Part of a small language model's weights: 14 layers.
Each number is 500 + 40 x the weight over the matrix's rms, rounded and kept within 0 to 999. Layers, rows and columns count from 0. Numbers have three digits each.

# layer 5 MLP up, 384x96, rms 0.136, rows 343-383, columns 0-95
510446525466501568491539494508543520498500485539518518562540523497432455440460511486522532526444494454439465549394511563522425457521601518462505486568546473476508473470480522446461532542417575494589578549456432509494466543513428432491570514526505449447487505505497497461442510446506498511
468550498412500520522531585547475475431527560488554490476423485473459493523568557539486490510514535497472380471524525514477518506490472515550493462454547482527487530467515501556534442510529459521452518475485496486491502570496478517492516497540535430517457454446527486512492538577569462513
556481451509479455549453463543496520519519488576551499497516501503500503494508519448496481525502545422542484488472458489600491521475500438499519560484541558539488505527533579468477515460534583559465497544526547547466574566543472523464548437425508547495486556553470433549535512462525484427
583492502459421558534508558468507569535473460396517593501561491471548476559590451540479516451460497510468514524475500485492530518517534504443504536480460495534525552463426400543478423489503495458517441578486454518514455477507453489473475450514524453509513488478552503539533547448525503559
530545459530540495522515460446534551481483521509451476478514541553492495532488496511501465514473513521479562533585483521465499463486467455475569499434421546541475493517515526553473491469539506516507463479487538518466523470503513511550474528503583525502484521501550484490442477481467530510
519479536565503525456454497409518385507447441362517511452461457488483474537523496546448464504510480545449504427568537452454497453500471503512507499491475527487498499558602478473515491517484498425448492544506526465524505447469544500465540566484528448504493569533511505529543481498444541524
532477499439474528476536483461527498502464541528502451446507541512455497479509509517533511483465533536474489536518473508516504469443479585583554513567544518534448526531510446481454496554504494499460458391500509534462481508489512435469530454449562552411525480462502477493463440411518514521
520518472457490531507555425477510507418500528512493439514563498565448514511493483459433464477471554453508578469497519520512540500485489423510540438557545505549577459546590534459557477517531524547503456566492484477457442502469472381482479543519526468532487473448470449576558531475582493464
477551494490527512494459507553394467536591389502536450512554459505508543492553523491577566465459530467537457478504503531471464485555525498487500484472542479500499405515507503458485487471488500425515486452492503463501500552523479451449491427555477479525525459517459558544414484507512485501
551567496491475464503543512531533501485466489512456496400561421536479556536434575497514452437508515482513557424434478508493462449473592471499513440548461502496517470484456509437541553508523525548506537506484491539481447426540501470403467531452407492486447512510506515486501504489489617476
485530476491562540506444516474502558479505511524470425561563491524547483521506500453474446527508538435499603562491492500498564531434564461464492447559493562479484526506511512431520491545504527486459455532517534457482527475540505450506497430433420589549518457468423523525505589521483475480
476478446566538537455428471508547467438553510530501578540512483549555496513497526524465499470512479434503527429502421447442497479481528522485531488537434483526531436522441596514474567448468446465535508418524464531538423599583556541542507445558551489493504519521441436516474525539470476506
517468493474477435537518530454541560513532478406530478513477525449528450529513515515524540483419450608535439520507532476497473537475464486529506431535569557455446513414499540523568601495485474469493509391525522496495553539553511466423465444494489546520454431536385502502466479475530531506
538479483499492512504479528500515438480478476499551507518559528462421463517496528497507443470458495526487477502479542491564479511410503369509483546489532478577505513586498467473523484476493553553507522469507547596528493440389529540488528474490544524531410524502464464485527517566498474509
493480402462502451483468469513616571546462429532500521489489448557497369511574494438523511474426531538442483502543549491466508508465490399453459563465488511513489484533517472490461500520526519483490536502542555499525533523526610438526483514495489496509462497503463518490516518534479466522
531524468550467534537464559560575563577502517469503507546475569508461373524557517418541514539488538448477541456479454491464521556493438452484462537485518526456493495439463499524578492563492465540535474485492476547480495551497474459505505504512567485492467533526542504428514529540493492549
530563467486520503558617452460535550541480548563458510517503535448501471494501514563551540466456523468475524552528515550484516428556539509453489495514410498484454473442479479538505493413469501475464478515459376534532511498455403480538501537517409503514526458511463542422454543539520570458
442566452519593478446480494590558500511487440481555533516445454543564541465491477518461508477365472458505501438547491504445497494488507457420537476500501456484509473473464502457538453470566524544493519527537485462548478512512543477477500501555607469483529497440477522509500528518526553540
566495540558455537605510487489546458527494541438485514539525522506502529490500526473522449524492461546553470503466464531560545525531426565526523532374471469454519521527504528470474532540473509570463571509482520468552545517495519523471531481426512537524492522507531505536553481548553485455
474477567490475546504546525462474479495482508505454464445553483553501487524497553458548488505491516442507511456461532555482485494463523532576480468529425477500504473493405435498495563508476492461525477425555520580593564501475456567457421520520534542436551530510491539495495490507525520460
508537446510528491515457495483486464495505507474565504547593476571397509555479458458518452551474483550528494483550446537443527460536474500523466445498517420504464408501487486495449461515527458503492523454448494445566532470510515470513594595441523453483489566584527447540535574429565441472
526529474536457516516548543548472511474470495510510441520568461519464513513427514547545519505454462473543570551358519504420520508551494443377520514549446428491547543520525480504443495499516469499526540546445475462494470471484479496461444505503556522568473433499469490479511498391483439479
491474409460437489515448483485448523497492492509510565491493430458575461499493497491500503453517437494446450453431463454628476599359513489467541512442497522442499534472563523516513509527445482472514523483494517573467457524556530531515497446435508522512470451491445532486481532556449469530
440461506482498505502513455569524459480526567459417446431553429473540552488498538496470495552463484488494424500550479549511458486479501516576439527514467494477530450483482490499566489587454444541486515524539542501467462516433443449537407492500497475490505473477450514531440430467517575477
476501502500543499558457446492489442527569495483478605501507545536557489555517509508537424571551518515444457529535480466517502508521547581493469527542525460483501435458466464484542400459490429504522464443454515500477509521496541478430609514442444543466522464478549469448453464475510462543
475482484549544516504561554502539458461536497490594480506459493514516505417458510522506465520492512521497501472449560461509501542514517470487458482496513517429532507550457488538509521507479447511517513532426523611523512518477564534467534506450475537513499479455488452608497558528479545454
512489486453557564530536589526526542602487452514413495462457519501460498569465489486518521567516550523504536558526534436461519532528519462468497505476577514549487519440507471501489507466527473535523465495549531567480448453514557548467551542407516480563470446471601536475489488559521530436
471519488482536517507507512526534509479466487458482482457455482506478507589499466462526434540478501486579454540438514493529459454549511553556538476541472527532415532464519438489479432505448461576429514504581454534544515522529456481442489523502538547482457489523563417557576453508479498526
477568458446556489469485441526485501509452553479480486512559481440446449514495485560513508464480442439418501535442585508412451497498482440512417487512589535535494458539460513463457494544472581514480446528517558483479480513498477471552499473498494483488468476476507483523424457521532568553
476458545467451517478500505461468482500529438509570515491446491431532479429537511576502537509525499519479464471456557472446544477525440520502543585463433546509487512496482434484497511509571517510542481558510487552457447540483544511491483548471447536507476552526493520554514461519435497500
443448506518459538508546503494525565588487516477484472485503470441436532489436492416524531458530455486449528466517452534477484498500543506523414503524520562493465498492480467441494511486473513504550469495579496492619486495495441556501489507527544448456532489449513539509492489562469488482
563501517504512517462479504521444461537387492449537417494503488448560476480438518501421492546443484387442476502520539508471484495457497548440492520446540519469473479485509427475450484467462551549518516514472531532504501432496438484494494447451502457460510472436499536424423522522461489494
503493507479497472483575464533508490502424484541460483541594492505487456483364505505479459398510412501503528523464525433527479467486475462570507492498475424551535508482551502511470414427521543481527460491525525487511478496470467483478472501435472453476493536478403573509527477469526520508
485541499467533522487545474511483473465463453523488469507492410480532559440481546452591531539479459534554511532540465609545483540508502481463520530462496481387466495509505497486505514489476514498536530490520532494537493465527571449544462490500494598463464500505525477384479469508462563560
507567508506459456511460465480581564487480460585490564491458568499549484479454454536540523477489413481533532452507507463430468487511527408467460534551603536401463459494536478505458465493573453505452502427456444522482503497536390502424491493428446470474510586510409496460467536485481428505
522498442499534521517523531456503503433499508574533537565530452461480555500527518491493464536523454537472497566469484523485539538456522508554538581474429474460456466443470484493523492469502464509528492393427524459506408475530540486571551556510548496469481505494589471494490449482488530527
475542612449535466452531424491473536542417452452506568491509458544544519508486447544504538470486465485579504488559463532485436566447505549493493509465536487488441485455482523513513491542511544490528484584515435507611494504456513511486525640483503460556486492507474438466454430483482553444
485555496450529490436493498533543486454466497564533434514507457467503597471553500454477530491472547518528461433435511453545559487456503482485483473486508475515493476558484468488444489499540512454504537569541497479582472515444482521429436466529504492453497527460472563554501476503433475532
435479478504448472433501482509511497516435528495501533501464484484473487484481507563544537499443424488439442529520505508516531449475396539498435512459561510517488485459489481469423489491570508489447470553520498531433551491510505475517531435477443533509458527510530416491532536420532470451
517427489459494474517516500552522487542476577500474412551525567505515451474501514479490499492417538598477571440511549484436478528452484481529479452410541443494497493524541586502455487460489436496525550554468489537560557556521511548566440464539472481481500432518510475498474477493435491495
548508453486539512509463453493526545494503448500519475529547492485456514457527499396497463516391454518485542470449518508544500494559502507460442501494452490447572497494486519498480509513541508498540554419474504541529504566454465526491475500500541526532423478484486497568516555538465488526
# layer 5 MLP down (transposed), 384x96, rms 0.121, rows 343-383, columns 0-95
475478463535538568530555545513498484443483553540513485510491477489496557456452486504532488540501518503462508502483527488535501524506489497500518532590435472575502448493513434482454470466529548496465534550434401527653493571502425522425498475539518492502515526540477584419519551463528483593
533499495579538490544525470548511486494526562572494526461517525512499436535560509550475599563453463503505512461425469492505495448523530508481512512463530442403564469509504547539510597585509454514511549533481493559498504496448467512472533540464494514490485439518473554492514533453500547505
444428471430473502524497491463499517485456517465516507508465579540487576497494588521567501500517584442508488549420554452454482507531510541475548540487521502452560509491528468440432442533512506503550519464556476460503537447500479485486518477540510446468507478498505542541525466541562502565
460551546539524374521554511477466533497425491547505471555462510577438481465538504501527511556445440595530486541477551465449559482473481481568474426469510543494514492516507539536497521586485443493553436476485484517519558546543517506465556499528481475513440485558422410450518494556566482429
554464496533513511469482538499527481463404456497530539531450509539561493444504498523482442457538507497508521416509473495532530455498470466539528475518483539520533524479456493513475520529538512523462534534501519503491525506494483511419538487468547489481515466452486525424517431543455492449
447546479456440488523539483535470521482418515493559497499597511495462528490537454541431420434471496498589437440595486543498498459508507581469524475493510488480617523470502560517464460518504496479480541432614487508559495438501472527538499435506583502501472539533496464480501513517459547513
515538464464567483525479465506516540443438482483491506473542481588507484529487527468580491559551531523537495476486486448482529455438461560497517437486495478543497476451492418456501418462495498569553452458528525517496495537446524444555514450494524490498506510450461489505548486454522562587
539552472474514517473518556500540509480458465514441530425430499450524449455442538495495435526495475503457493434551524481493489527468508485482487519440503515478436469506442496514517554448477511409447552495464560486517559496573499569556533531536535560497475459417532522402529470455491485474
513531425455503520522534453536502514562446481517517527549517474463495491499462558536509466481504471492489516492497515521437465473437519586476603513548468508460471502532494453481539420548561519554500472512500452558507455496546505491503500473549444532493543496509433466505488506454479447470
463524533572479500448506486453507504496537568495496501517537494529501519485492479495476489497378484586443469428541439501530462563590498563511502466521475510420445538460474473589486486548502506511567396501457560525481507489563562474554550486492480440493501565507513576560539519547526474478
494480591546516570555504486458487467554531436462476445428506489428526373522509547478551493421454491516531488568492463567493481571479495424454536529503446482515501498485538462500526567445486500467537498427456493513437420539469527571513475550489505494465495470546478492499500518462501542446
508539546599507548487548462481428487492436384491486466442514541496427519442505528480428496486522533488468532538526528548579490516504448594566506475450597517526394473400547498455484482520505544513438550569521500539433475490524489535454499553522486538507394493451532514457526480509525517525
500478531481529521506506491503464479559481527575497410502482523524545503472511520458552440519534556383457547602480477494409487540519497483526509441500523556465489444542559486486498428405483436525485458580485564485504487536444527592516534516535506499532468553429563461541489501485457470449
480429543600517492485508540499505488563538513410479469490526449534523528512493467518517456500439502476491498485532522486486495565492496483546523553491497518506501473508489497496390557449565497460557469495480575447494525512492555529510529494472459530510535516496516456446535530488416494581
558494409545454486535480560504487496593467563497488527539488419510490409512533497450542531482463440554441526484525491528482447507514515399530505577460493518562524491476493473500422521466441577498564486528523530502485453506492519508563524524480501450529540497579496488424525493463465542492
425516493533483489532437495485398518511468513507465447576519581479457433511499496535553412522478464475508501384527518519479511514514529507543469488483545554544508515456407532503450444466485458533508520546500486443525467468492487514468391481464511525497483452465490517497519503503429502484
470540519457541525499579472474503500452492448510500545477440526444449499458460532522511468471592556469434494500510429527475547439551478513470466593464500580489527529542589484441458483595487456558473446513523529522537514507524501427539495566459517471475518416526495456475613533498565512529
488511514541512506512514559458534485489525439469493502430613471434442451505519482603508486504493483498520466497483494481522503548516488472553481502540480468495464489481560513505578568491403450511572522530454547519512525553482459517459516493493524523451500523512503446470523450543460503414
453513524516543601494521490521495435489524508524497506564550498517407541547494410553448510480486511546565532508477515534500513508486482553568474409497478499453499488462424527503489520487517466508435550517530469498479521491528511500442549433504539508539498513542537496496438437517481427491
422506494398525488498501454511426483508553473486558501523500553552529492446449425514515527474508492524465504563539479467467532469526497468466467530405525492504528520568553501486445505581477496521531496370521483470460466462437543480555515420464514455460490458518587542576480514499458533535
492449454511565518489518481534490423509483557491554471540603535553544510548507462482514463520501446468549481508518528516529495557454518387481510501526536566517501377456471491454497480513484569483534590507602487481547608472522525530500514534499562488526478519459541493553512500476484495460
585529579423421543494513529539509557487460504500509418537504480456433353438526466436463442506471409511504573470512502498412511560541511495562472518562553475413494465516486486496497562491527503507476453505499540465581464477522538475459478469510509512510455495456439492491575530471520494462
498436508547446432509531590514461477483519442545538505476529519505500533453519538453556524483480471570478527568492567499524504558459544532538417491502503461529443558530612512463534502493508412513495566456538543601486578563495503541541481515543517539530491518542440531473514508536520462410
510547450469505505454552457452465523518480519522521431519404526466476427477478481463460450453507549517510464494518458421483556512451471486467539439482515418398486486469531606540535500438501509510541481481500494514531386537554512536488428482523516534449510453463460445482527549471458487440
490449478467454485532540447544570457503493541469536455463526470462531488510504540502570575581469475423520527496506535533561519508491531463506491535540479476550505431500501486590391568435405525445493488555495486444541466557468506527505391525527493514485536586491418476505489550470544503530
543518476510480522478511477520589530452521528517473499473561501432541446508525429490491428579486528500573477467477479550485489480549500505542471439498497535459509543529529588545546524411510478492443562539498565509441481478514476536496519517515430502506425550518518522423489495586532494495
492484521504584532525531487471493493507544484446513526496510527494467446498480519539522491487442494479501519472515396544493496535538543453518479519506557539525548558481501551515464518478531503531510539400575604520481538459527511517449555494486591453478459476535507491480553450524505433449
563474522490510477518473458494533467537486474491478502412482471523500430506440547579521505516479475472501492497486454472467522436489540502520538405462495548533448545572531450510481482522450490473563426462496504470554513552548503451532440501463530554521546565586558475515556503465533523585
500481492488482451496456503496441486474499501477522560453539581525539514516497467537558527479524495484456545450557499465526561472488511486490579533547449457528502494542488551449475479506497491574536489521462459559535536534483494531450493504497525586440472557495507501595507454341480503493
503484526551533416500539435440501482526461519522472495469476492492506491456532571460448546515536461536505469494438464444481547451544510526503560563500584469508477533491554454492506476541486552504525426500488547546512470569506537416437534511515478476539512554529508511556452506516478491546
496535539378520526492455500455500476495539483505495505485492480490480557499451495520442443485488519530465561546555514514479443471432511447495482484475454448475597538567561474543464520435458490487495503481508478532552436530527512503495491450479422459478491497523538560491509495519583561472
538519530540504514434543544452527470549517493483529527489448593489457489529503468484504577491441494445414467604556614493437524492529540499462530515436494513535497489517439402500467488529451535531487514489571522457456527444519568563579488466488534551436525512424490509558543507455496492505
505526477577485549508522496512492441495550519501556496493407455521530459501512433508574402517511518535442524415545490528488540485497552566543526478501515537481600587526455479483508483486538521536511546455526495427538499489497483482456500494553576490502539530468535517513473518514480480525
486580501514474568459546526491529494475510556455478453573539516483524447555503493560512461483493473515439467508523469587450581453459549533559491580550478504523536517495449465591484481427516500486462502528510503498471506516547460575575508445485500543515414511486470546527468512601479485493
507471555556476532523565535482488522459427498467465466554426504475537515521632515465559495525518562446452473563506521519513525459462583520479520518512546509568538551529441454467486561555573390449505489590431572508448525488534487574516506518496463453463487506502464476496523523461460496471
526454449412552506506447441477477498491444497498426543519517470503516528503507530546528520497515505485519452451473537444487501541523521485503462481501494487465521485423570533472391468433493516508461544519425481416496518498467471541467437458495572467483547568484455525504510591488564466513
400556600481558539498517492516515473502491604482487498498515522484471498468479526538458493490500541397539551516528569492510547500479546463471515414542473514464538410478553476506445454535537492433506491453555494498528474513529461538595505506480410479488496512501427513439480466472488543463
489559544491502441497494466498463449452533598495492532437491545442512482499525469492394510469449534492504477546504488509498405529482471491534482453474521473452527481462517500480494496518486550442467396562413512505507509563525528562517452601493581523535444483469513473531525461495521539449
437510487497484507551487508471492546491527561491512558495497551530485500454527527513527509438538476496467433444446537497545519420527494391505494509504501507501476454503530400509529455526494512505502446538513495484566435549496501526516531440539503464529511460516400480460550544524551466492
481507475460515455569534544417484541443487536452531526538410475449529547538472536441528511478529530549468578526542544494504440513484472537552481498488559553480497500529567466570469453492527470475559480503499561527490462521469479474424439471468511497542394548543485527496457497598550511509
508598480471439530533437540484526523432527519547449548465455506496479516445538458477462480462457476426513475494479539515523484594477514491514525493481524492511507479517509489489541500443447484486443503455439536418531551504544559477455522526514536521481490543481527521545440505565473435510
# layer 5 MLP gate, 384x96, rms 0.141, rows 344-383, columns 0-95
528520549523441512424520513483512491503452471449509466459505502504500566546525464500533560531575521501500526559431521495482478516515534522611484557498550565484403531460528503487521512412457494516554458512486439469470512458547521488475603554491468498493490555509575463481466498444502512445
508519489567500519482568511485546493490497510495545522485443460492524462532493533607498488484465438443526518626401490514506546470529485577523429524514478511504460477552485480525479486517456559544491549544513476495535551468464502477526475497538507540504585422539520539455486470438563452447
479539550544441609422494503537500500471544539509458583450465530597436515442465463472517469467418537525531583547475484521416514507416533505482502494562532565435529460537498474476542494494475443484496515476488424498516436431533486519467505561481531494434452550484474502585450502418492534517
489503549517491517484488426462498503466570507500522472523519421420507449439457517438490467526568507508477505539433510521479489518530454494502438527505531465533550492510540513515507454482472479561486493473548468543492504416469464478527481516500465499517606489511466565555475500478529510503
501563617488574479533529595467549491409528516532501479560570495543533497460479436500543524386449578507572498552557477500533462492503443524489532487525505465462523472495504564481474497494492455482469504492479523505488389529490567520456536470488533543525521399492455538460569501562471573544
496440471481460519493522441473502495499499544504446464465560502424545518462530466478537546480467498510471538474504486480470460496407518491575563466529571511523473512486450487540497529519539444533520526431472501491499455520558488483482543513473552589457541473498550429457525453465490495564
513441549464548538564464461479503512495501521529478466524540479456531459373468445456520546527491522532562484456533459450489471431514498504502506500467510501512528541536475542474587466486497548544494475506479532441503440504492524536557551559540457563516434471502461525553402465502448545545
509517550474496501522517535502438436430540518511536436498491467543499469466554479575480503483468525441522423469532449526482528522543549542484517483444519474508517433490477535547527442482488440501532530466592591493460426590436548512540449494517511526505478516494482545557449453542474527517
489564457554469498478523521537489523465483618527490529492557539470535539394493530481538514488431464469457509552469541471525448562522423508526501472544473513431484490540465532517492534429580549500498443529520528384518557517476531522517542503498464507482574506429526557545550487524632467470
488460496501523460469487515467509557490475458455509534457416524474488499590526402491504431496464491515487477549455516550480498591529525423444529541464508485434524536450500538491524539493544483484506448459491511471488491481519538441491506559595622502490556479446515485470473445398520445482
525385533486503529484431476545389462481454496551507461458532545505523465515464463467459474434552583542492494482487527516591482535469474523487495441525493571448462496546467492463576563476486559510526533442480610569464530481473528540473495468527534538574431507459506482486506542466533510459
531532594452502496581427534477497525425506481493500510455482552536515470567508517520517483534447563450495566543476415433468445523562469514530507543454525473469544535487478513482489464408506515480499437474529572550462601518499565519513504505473535570485447496480464452500484433496506395495
515417491499525502461528557498500523493490564511497498540469410553558487514433525549536519503523529545501485437522516556486451571544491572512527460482409487437518483497484535499457502498506474487462527487538506433510532548588504494478449478487482542403504485488565528560483476462539480470
536447538552467522483430425501545494502465467496504526443495489435537493483559512525490476509506504461533512414440567469469456535410523515503479567488521490456552455514464544471478459489523566477474500512469555494567464490520526518476519548526541477527507466533511428499447566482501442416
532485482474490496497497503552492476462430406514508457504473481492508526470445498482484510450462508565529443542472508487491489411521462487484484458530517526557492469459484569470531554556507507432538506551566409513481522455490549527515467526472479506470451470549474489560594506510501451467
511437455530530484488582446475506557549439503540512560466468537517597521443504434521619502465455528452530499493535620509476430492541528394486449550537447459500446503495475450485529467460515549508530483548452526480538509506544455580481477524508497491454476445470485534500475514517471538497
468522507465501480533537452498571519514528564548508472511530502502516530530502470543464514627490466569563530500518516567540490479544510548561439518531489528412521536534499481473521549488504506557475495496544485533497517491478544482510481476447473521475462457594473469507548541494526461501
465509499433534500470511480506465525484504528505504449510466565471513470455502458549513406499492565487479569461552551523428539476499489514484525534527510543457444511460442516545526462472490505484487409500461495530505488422446556486470496487508517423536537509481562491518508518514476458487
501553517535441505475522563555481558403495440508435432529524510577512567549458457469525483534475433474479477541488501432479507586523435580480556546443512503463575465533523570473458527465470491531472485554556576490502491498507476513535558551464388540474478475503462544462546516462523479489
457501491557512553454478540404540486460488545510449452522453446528542531484523493512567444470528573520479576538453509494521505530508581547485546605450480541477469532520534519475551499438511527498436480447451462569464503523440603527462519503495498504484525428479492493500502506504559467435
561531574516567506519435541544490548437504593504439460627571515441500468485546481497473440486456492539487491541531514569511500541508551518455522470527470490439530483498482494446486537538452472583484491526453490435537496404511491430475484453536490546505549511455468520429429502475514533537
472535524584542521526510475495514531476547561532516544453501433505472544530498499478535513557534490511559516523490564547477511546430546531566476488467501487475444519488627456556482484475405494442581534451502445519443547494499480499508521517464530499582523563470510527548466480569499488539
542490618558453556541430491422464509515498462536491501405457428476473544522490513486547510496547525476498546528570513461496551480570543555475581577516506503473438526584496445547483500513505502510463540531478502480423500472522483605503454605535488438496481478463495513539607578492560454525
499581489465450456507459517548473495557457446509499534518513495523545575507525418529497469509485482547530548494544482536467460516540521575497507452497504570549564546464473509449564421455453400446540535476483516552447509445465473539437581467574434543468599451551519529482543441506491533438
487522532451440518503512516538496492540491572524458509518555527486508492515478450514479558423503507575578467479533452477530451481517512581605530479507503463564485505535482527488510459408506446552472544485473544465451502454466431507501503503534518461476500531484567542482472510562511460517
560505512561432444453442496484448455485542551553673553538536487544581536465589465445430460439471411521511505486482501503545543528492492521545504522453423435480497512465533489490546576478508534411493510544471483479510552502488470497561445472553472473443514519515484444538473491488492434573
470456510557412510471512495550567479540500485481484489483458525541478470429462574475479549478494460534481540555451452509539469515526528467498520442523489561449449460492520463463463480479421428493490478408465388463450478483462514511465457498481484549618492554481494491505506416519548470513
550509491500556495485493442514480553509468478485513525491523480457519500533484497544496556483462476448505586507487498515409513550482459421485463524529566526425437535526507488470468505460447537498509468543524578537396515474522501490491528512508429514538501460449498458502423473478522473512
489452590549480514515440497491387454478516453472544487526524467439463497449539525543518516430509479510454491486474529484487461524505502492457517568509501496506476486519490503480435550506538503468477546499470491511502530535547548584452548486480450504531483528507517491546493471510435455484
420454463549397498503507445525542555518548544491517483482525476503522442536436510428538526476565501494492462518437469524570465482509569511522477534494545532528508493468539523465492488441477506557502549506577441505581470495497527493508489585514462555485476521512478489451550563516432431476
514567454522531561460468496625396486547523472538499499454527501571554484405421490518542523458551465542496562506527508468500454453446469513477464513532552486506443443568516537476517535515420527409512532496508472492409456549523478488506566489573509532528503501426438541488503567552545440556
449496513499489498490499458488452465541463480564560494526460543564526462498502514518490472495504552523494493479511483534498542573459507518452466475499525513547529538529509566497510521494494492555517482537495517482500498447471481463544479541479486483504521412454532611483460516505418515553
532513604516595495509489544465587510532469555448580451545511452446477478550504518499385473479441518475522529476489463512479517425447497469560455568537414453519503517479493479561491455482528512460526489574518546520523553537430506554455585440548555471560478495461507558457568517554486497504
491497501508493517586510554460587530474552524554456473511494507523604457500512407464500578553600545533539523474492462500473513561449509514508532523502539497436521470523501540516581502504552468472519493476564418545547552452505487568486669502509512489488601528530409515469565596478554444468
505498503456556480541490567511510486569532483521460533477497587522538482521532466563486493451567484477515550475465473483484503481607473511523530494494425436561398490476468533511498496450527507457526524484551446510496478507482511534451472512537574452498478528545434494477489549465479548562
474534490448358406445474515436545501496473458484511504521489493403486595469535473504552497494485415479503507474488559500518466444486559523449509501433494558537496527502431516482484518526526517474420491489402416534490529458539438454530517523528521466471500492543519431435461516460521536476
535479549443428525498576527554480548430525511475514511499468559440511527491456534536509530514519495527503475486477511514566493521517551585549453543481494533488530561450447470501456525521449478435525519508571441561459506455525498444493552461533501518412514545586485572567532472499477451542
511483532424553502421465492488533561495488541524436581520414523382500467503463521487530492455434482506512507420529473501496471466510519533501539530506512514514589456565530532538488568544523467493495538508450467529496476530532503452472504497477467506494513505519501495505531527537496481456
519533578476424433449482464474447488518487532472429400532499540562486501565488479446482415453499501552513497595524511492462507480495494525454538507493521503544555507540518533536435531497452458485492498489513521514461511508475528492520530493505606512476531435486530535476557534488531401549
476504531403420471510508514492496433518448543535449557460470472483523507470548538497476512446524541503488471501556564458490479538489535441600531536524563506495430529540502511524521535480482461486491498567533532472420515544546470495499540470500519454495456499472490498478464464552542494477